config = dict(
    d_mlp=2560,
    vocab_size=8192,
    norm_eps=1e-05,
    positions='learned',
    parallel_block=False,
    init_std_qkv=0.0211,
    init_std_o=0.0,
    init_std_down=0.0,
    lr=0.0024,
    warmup_steps=200,
    schedule='wsd',
    batch_tokens=262144,
    seq_len=1024,
    dataset='wikipedia_en',
)
Each number is 128 + 24 x the weight over its row's rms, rounded and kept within 0 to 255. Layers, rows and columns count from 0. Numbers have three digits each. The size before them is the row's rms in percent of the matrix's.

# up: layer 2 MLP up, 2560x640, rms 0.0498, rows 1921-1967, columns 576-639
# down: layer 2 MLP down (transposed), 2560x640, rms 0.0459, rows 1921-1966, columns 576-639
up1921 088:096134151143138085092122153135135136149124126151159139158195140166154105116147167153102121083135161182149071136155113126138161159122099119123126121159146145090160149131084146097137093111119121
down1921 099:126138139138103122085110124129136117127076118104146121152103107098096129184122129170098167152143102144165138107100146146144081165124154142154095133117148093154087106082163132131118133106140125
up1922 116:136134137130114130150099121143106161115150135105154119151143085122085074157132127117110154133127092159164190121116108128150125154121122138115100118135098133165134115113116149113107121108091082
down1922 103:111125130196107139109135115138152113127120110121105141099095073095184137173116087170156069122129148149149124127118130094116201147100136157158150099120123132157118137166107148144135091116100148
up1923 090:133155151144130161114126181129090143120118111139107124147140092096135155138120132118068116139078141079107115104142136112154138120161159130123148117135136123068135151100143142094111144148138155
down1923 097:110137138151126133153122123098126152100130181137126108144123167095119159159168123124182144126121125115076143095103106105113105155131107153124143098178097138131119148143126138136181165113093121
up1924 096:113138116123101138133127140100115131126121129121136114134088100115122153127144125125104108189143100160119099119103145126135126095155108126126072126121107084130124120136125100144152147130134103
down1924 100:163126166123144175116104117126153150127124157114093107094127159116070138203091128140105151140139134090084154160152138135143120132133118126129167119132126108086129141137130123156085105122143117
up1925 116:118121128149128154131111141145136107100152127066119141144144144167117126128139172149183149099111157170117110176128134118112116131140128121144164111115135146125088082112058131148122113133121179
down1925 105:117110136149115117164135150122093179093131089140130088132104147136164171110152162128122057148135078102118134152140123104121174125149140133120140116136134104158139159112148164114204132091147140
up1926 093:118113158127098163122118139113114109115146156135119133163118129158133115089142113130139148139100097162101129116097172160107126136119107139078152132100128125150133139100146122105128126112124113
down1926 099:117128154126122145114068143119165120094159114163124179099167134108175133165114140126126117110161130107124153116149141100137145089174164153125123106108133127138112110102120159107134060127101103
up1927 096:126165185151100099110112134101121134120145114117091148089116151107126113136129137099139141135126123137134113140118159134123105086093165151165142138121122092170100155113196145120143135102135125
down1927 103:133059129139110146155120123119140078140128085155098133137162116099082121079164172108104116138119125127136147113148143142119121166143106136109142117110181108111145114163152091150154144111137130
up1928 084:137157140151157125126125108190168101109095120061098128154170081091112116141056165144123156132125116114125167123119134082153166131167155129123146163134128108119155123098100139109142114137152122
down1928 100:131116140086149170086156129124114136102148165107138167123120138127122118097127105096143124146136117134137099139132123133142135123125153150122151047134117173168094177142161119121139132112103139
up1929 109:147167111155088120125156161136104131130159122137160129146099103115126122132143115144137133131146110150173114165111133109128126151166144145065127094107141120074098147149089104122145194141149169
down1929 103:087136133167133141113117125169157131155120108127098107158118158104123124149084108164155131104148116103162118126142136099146165091128130154130119177118146132095132141097116120155129161110152105
up1930 097:106113132125161116102110111142076141140113105143113089165135121119123085169083119122103119080078123090139133131109119127137075120117073117130121114109163062146138134102142117142175160129134117
down1930 098:097162123109104179172121087145110098069197141154077087130172168151125146151149114137081118095141135129184116145167169114138183104122090126117113129091121120114126131119129114142107123173112125
up1931 100:150101129129120146153111155116171169139132152113112083103124139106120103091187116170106113131123124116116131107150143120171138140087097152125152119123108097134134143148105111096093075115144124
down1931 102:102144122130123193160121121130113124143079166111120183139084145085137124141144135139155130130135104151120173154112113139153083084168127149129119125161177190077104120134167143117121140117121112
up1932 092:113114112169150104109112151115098112151106162113145110108097133143110117157137124102130147125156122159125126142159141135142089143106098118155102105095127139127148130121055153134151107114167127
down1932 099:171092142122090121140187117126127102166148145121091117141078175121142106132115107153123123119146115147102177138185108148138129163140149133125116133099103139147102136128162132114126143132125109
up1933 095:132136146122134107135131125125133136112139144123153109117141116099128117141079121118074118107116116144119102066164126111181155160118107151127097142087163119121137109111114171103118133110115105
down1933 101:151148122129100097133122142111126126112141147114110120163163161128086135143107099099152147098156119104105079121142144150058133127113076144194164173164132137119114137087104148150099147088144136
up1934 104:127124118107098148092144104155116117113118123204121086089123125118115135101134113141151093175100143104115140148183154102142124150133052106060109115134128120117149155140124151155131139140160146
down1934 101:069088213155160131145121106116109115116110106156089155132095147163158097140120126116117222142130168113147096128127079084153154098138127094130124129107085154073131096104139100098114131116140154
up1935 103:139168114110135142140125111147087109183133139118123153157125122140109135121185109143109119137098143144110122187146132095095114115161135157076142168105128102133068095131160143141121098167115165
down1935 101:105123169147094121128117118115086134141174150136109198195140154109161120156127099132101142113111131150161121127148088129109146156139109173114132111162150108133146136137127108112174113137110133
up1936 106:184141151128092148134107104138131138119163117104095127133122107140147103158061123099131103138115097106084098162101093087133122147153168128107132118112130094115144090120115087105144127115169090
down1936 104:112142147155138115153126097112139124150144143118131119138134121153100074106164133146122166157115204119126108088153159115129135080134102135111117130151149108116135114110127148174138134117121125
up1937 102:075147132122089132122150166147168118129166109117115157094133123111132162114137107104123124098094104111116151159127128126129100149175150129095151099136099110146113148120162135130139110101100124
down1937 104:144180111110131118141153096172115135145119110079104106156121115111153128154124102109128144132099065146110116113129116112158087102126126099083109116144123069102090136133134130122154135134155128
up1938 093:109125145127144108113165152137132137149127098123128147092148135146101118175117150138103139154148123116143101150128154119157135134089148144087129153149085137158153141135113126125140113104119129
down1938 103:099125120165147151121120143117129085103169119137133125134129111168144115093116181154173133124158134145105131148168130170079148196117124146100111121127122094103130132154116078130132124121084113
up1939 104:117137142144138120132113095135116111110162103148161099171129093127141084144152171160098171104139131137111115119100141152100139066126120191080121133130136107136125143138161114117147129132116149
down1939 111:168069155140127112132130109151107109130129165142139156072108090131156141086158142090162115163122101137145138167132141122095143121112123159116188138108112140139105155165156127103134114088144138
up1940 097:151106087139157120157151096108100128111142081175114134075141124116147128124151144095135124110147170137118102111124112125177131120139111150115153087104112157140166121093143121088124144157127074
down1940 095:098119159126145167120131106114159123111099084113142105109102078189102132122115158124106116118167103141111104141091163082082120143114102126130139114127170151135117116137108131130093115124101112
up1941 104:120155139090125161147106111141077120130173118136147113160132113160103117126112127139118124165162136105099065132118131144172110152132105101104102108135121078091126126129149091150065104073099092
down1941 100:099087078143107107103110166132138131133139126151109159150102170136116098105153122146115086101100110095135149133188074113117112092089130138092160131166151135147147121137119163169139096125123166
up1942 105:116124134147130157103132121120112112134131117128164169143075072131128133123155117108143125116098158114145139098152123121114066093143125163150095140133108104130140116097147154139166139150093127
down1942 111:105141076111112123069095144103119137149164127124146090118124143146126114096163126165157117089106110126121136172120151105161156099130106113140141167135151131136123114126107134130122138147144166
up1943 131:105147144174143127159107119129103134169109162157146122151193128097121106141105144126142144113123151097129124141123141164144133157157162099120128155126148134129135156072098151146119111108138159
down1943 098:134111079140129139103131153142139088105147136144114134118099159116154139137143099143167157069130157110098138105108123142130122118108158132129067111142106103110100126165158151137105133162164182
up1944 101:158170160115107141109140167127134129111092161123082115148104124071152104146152108097094152079095132125087109093156129158157124140110123185081126140072160127093134144114078133136146119090162091
down1944 093:139108154126132111146127086120075179167148144148134144158139131149109112134140093131114130133158142116164112149111130110133104135140147104111191102125112114115136140114106149157097090149119150
up1945 105:152167164148065123125121125116131070066104116117049102141131140151148167105121118086109113116103137160161156111168156074140154146123120114122110152143094144153141142093124118130118103106127134
down1945 102:122157136143143125151105121113137148094188083101118148099143116111130158076137070106096131119142155144169095138137145129122138117112106149133173089123124141129122141115139153163163089139124103
up1946 109:123174127163139121158148141089148120090119141148083137167140126123146117124139097066048106138117097100110132154106159115146130128131129169067143151136156116139158116135123082106099143165134123
down1946 094:138089100084110101112119101185105141130172162129132097124130138124113125127132154175171158101114156116156144150153086080146147128148141095154134106129099123146084124119126099108174105147137138
up1947 091:127128122131120138131131110102141133097105076130142124171120106092133106121177134152137097133137110112111118139126133156115160119094107128148111172128127123147131091104155141129125113104120117
down1947 095:179162107114140128165123124135133092125081186123127114132099130151130089080099187110148119142145117117111131140148105085103120146093129167129128111138065129176153121140121120108095086104176121
up1948 096:140125118138124113152096167139126086075119140167135167117160134130104127110140155150120102106154161127118093156138156117123132194146133160094127138133126149144156126156120142164096157117099150
down1948 097:159093093183125150122161130117174160145132131104143143158157092159139110137076114098116133128124135111099132132129094151154116079137147129163099133136125111126119109114142111100104109145116092
up1949 092:180117108139176097108126150119137112100122092155119138118116155130120130142115095144121146123098096148091162102172142163096156159138122143136101135111109113094162182141140144089074139130153136
down1949 099:100109120115082141149101108106100137141127150155157135180114115153168139131148105111147103154137110162104138132153133118104120139114151112087122134167128099137125082085136107124129112133140154
up1950 093:141138129153135146145117119146127156128113136134102094168113176110117121107086084125127115161122149094094088114125083109150081089127112129112121119158138127181115159139166098069143143140138082
down1950 106:101106155130143113129122096083141104097126119136108131097124110118146133142143142131190118124104113117140119095140128153139163108113099142120144126129136103104107139116155152141149158145129088
up1951 093:124154163147104146120157102110137146136118110150128131114118114107093127121146141144111108124116138068161131117158147159178136074103122156086137113161118142163141134125174127138144161102139101
down1951 094:100196158095105158140132125155167134105138120123145169152148133132171168119159127133162145113120125123125102125163141121129171132123145141106116102154130132150134109102139140085139169145133100
up1952 095:133126149132122135146109146164109146114110123165105096186114132101095116092108119161123074101139103088129104113127134119131126134120087094142159154119080120112080120135111171130161109100113121
down1952 099:113124121143121109103147152112120145106092160154124181128122095083103135120110122079121141111105141131116085137176109122125116118141138114090156113088146168098178107132140133115070096113123139
up1953 107:167118117151104114133099146172122134176173177128115138107157107137062162119110106122114118090167142164082175151121136087121143096140139139157160131096135109093125144102131188089135139086118125
down1953 101:119158140118115160133126129127136143122108168160115092131107143160103121170112099112174130122169115154110165156123108080132162137124115144095114111100145169115141126132101116143154125126105180
up1954 106:133162111196093117146101116137150145149091126124092110117132133164097165170121149122130125126165124135133142158117131159068143119094119099116124144106105112122134110124128100118109165117144141
down1954 104:120082147109146095098125147108141123137161104102120127114118122170117134199144116120173104144111123134105104130150095149114129094109139130122162143131121097115078108125140119149150136133097127
up1955 103:131105140135127144159162106097113128086115146137136129138129090134119111159120124130199170129117117130115120105162169127088114157093126138145138141087122136071130152145104136170138138168118113
down1955 102:099138126133143113077118112158101117139130139137152144067140166090161139140163152116126105118114105147090107166090118101134094109156134165123098141158126134128103118147138123108158109116108107
up1956 090:132153107114133143149149079141146125151079108147130133131101126133093094128126106105149114125121129102135108081150121132171180141138134142157105110121158117122146104124130148159168141156135129
down1956 098:128095145162174121147114100119183124096187138150109112114108108118126139122164085155149129122143085139148130147132154127086149102136154132136106161141126101101101149159101125134088137100119110
up1957 102:119139110143142108132133109090101116102116115127128097156134109148104136130169134117092122136117100135120128121090109124137173139077134172157107123162123160085178192111196128086141145116133117
down1957 104:128111129117101123114114106130138123117128130104183148095134128121155120133151123116123128136154115122168164136081108103111129114130109145116112137114134128125126168095115149189135110124137104
up1958 099:129098118126145138129145173117096157144131127097093087097133147123100093134142099145134116196123146129134153128127097115112099094110144160190217130097173150143104156127117136151126099128101132
down1958 099:111110115156117126144091124092127086137113131121144145139147142122128095142161087114168154125154191128122115114116142101138138164109093118126146124117133131152064180093094136112139162156122161
up1959 101:104119186143146128142102170155118130097161124155185150168125096166134132155133131072120129121123126080124104109108122152175104123121145134138164107137140119135107117119128159124119124106128137
down1959 101:168145113112143117134134081116168139154119103113094109112124144104156139094114124146118138141147115115159110113136084135134151155174152188125121105078100137150129133171134122132149115104065109
up1960 098:126097107111124138168147113112092085152098110131126110104143133142100123114121137117140121155118131130102148134132126117159136128108113114082166114109143148153149146132111112153094062101130089
down1960 097:106127104124141148132130138147156099125146124109181143123123122128123111152149166161166138087130113125093108121131131173115085121078138147134095115140129093187126133144082104102155098144163125
up1961 099:139098138140138141070192131128149204076125134121145130129109125112147085140128127149134128159142116129133150139122094129131122151127103113090085133137150098075140135148099075127132139155118082
down1961 098:077181106072104134122072138123093125153133136121164156125148121120072183130107130134162136108155100149125129187121165157096129097139116110147146144116105078121109118136127166115144112147124167
up1962 097:139108141112130141149106116128111073116107126137118116160157116131118124098117096113124128129171121124107109122110084147140141131085121108142139104172102115104110119155144162117138163104133136
down1962 110:152157123105129162112105138132162128111102103119113147094164123117092125096118138118149166134121138126081103175128190119075150126104121118135109125124111145114131157118123139160049173131122111
up1963 091:133130111141130105139121170124104098151152115140118134150150154114164075097074108091120132119158125108111116133121180142110136142111107120114112125122115163131123107125120121134139137185158133
down1963 100:120117096164152154149129141144134110157114106121147125106157132149126130132144158147128119059162118189124141058110126157099128108093119132117110081138139135107110124101090124121093122168110167
up1964 105:104113164123130118112130125149102128095129098095146143085135151132154125124110148124132114153191124106128109130135126095151154106111128166133090098073131117136122111155105106125089146109119112
down1964 102:132132077146170139155101123098146129123089131133092164123156167146119163132122154112133167164111165118167131144095135115132118137152184123093117180097129111112146098106110167112100131083146134
up1965 098:127164117115171147123133074123088165125137121129153127110122136131138119162145114126154124141157179142107164119100110127124128146097151179119164121144146108116118129153118128114085135120132135
down1965 102:141100160132118122153094114102132112116145140143148076143117173164112129089118166136097157126108086104121165125170121095104151131100161049120127131121120138084076140143149136094091121112139137
up1966 085:113106127156129121141104124141127125144138139123167137135107134098105153123105115132141157146109124118099142179179122152127144138102073162156125097147097153127151156115125106165137115200085111
down1966 098:150123100111090145149090135116102143122080157121089128113132147168117136140154128188082170075128112121145142140113149118082109128124149142109119117146076152127145158101127138166121096140098135
up1967 098:152136117148116124156121106202128144109088171140101112142136134129132135126148066112115132128087117124088118123118131125113125089111123097138116134096122137114154106140161124171130087140131119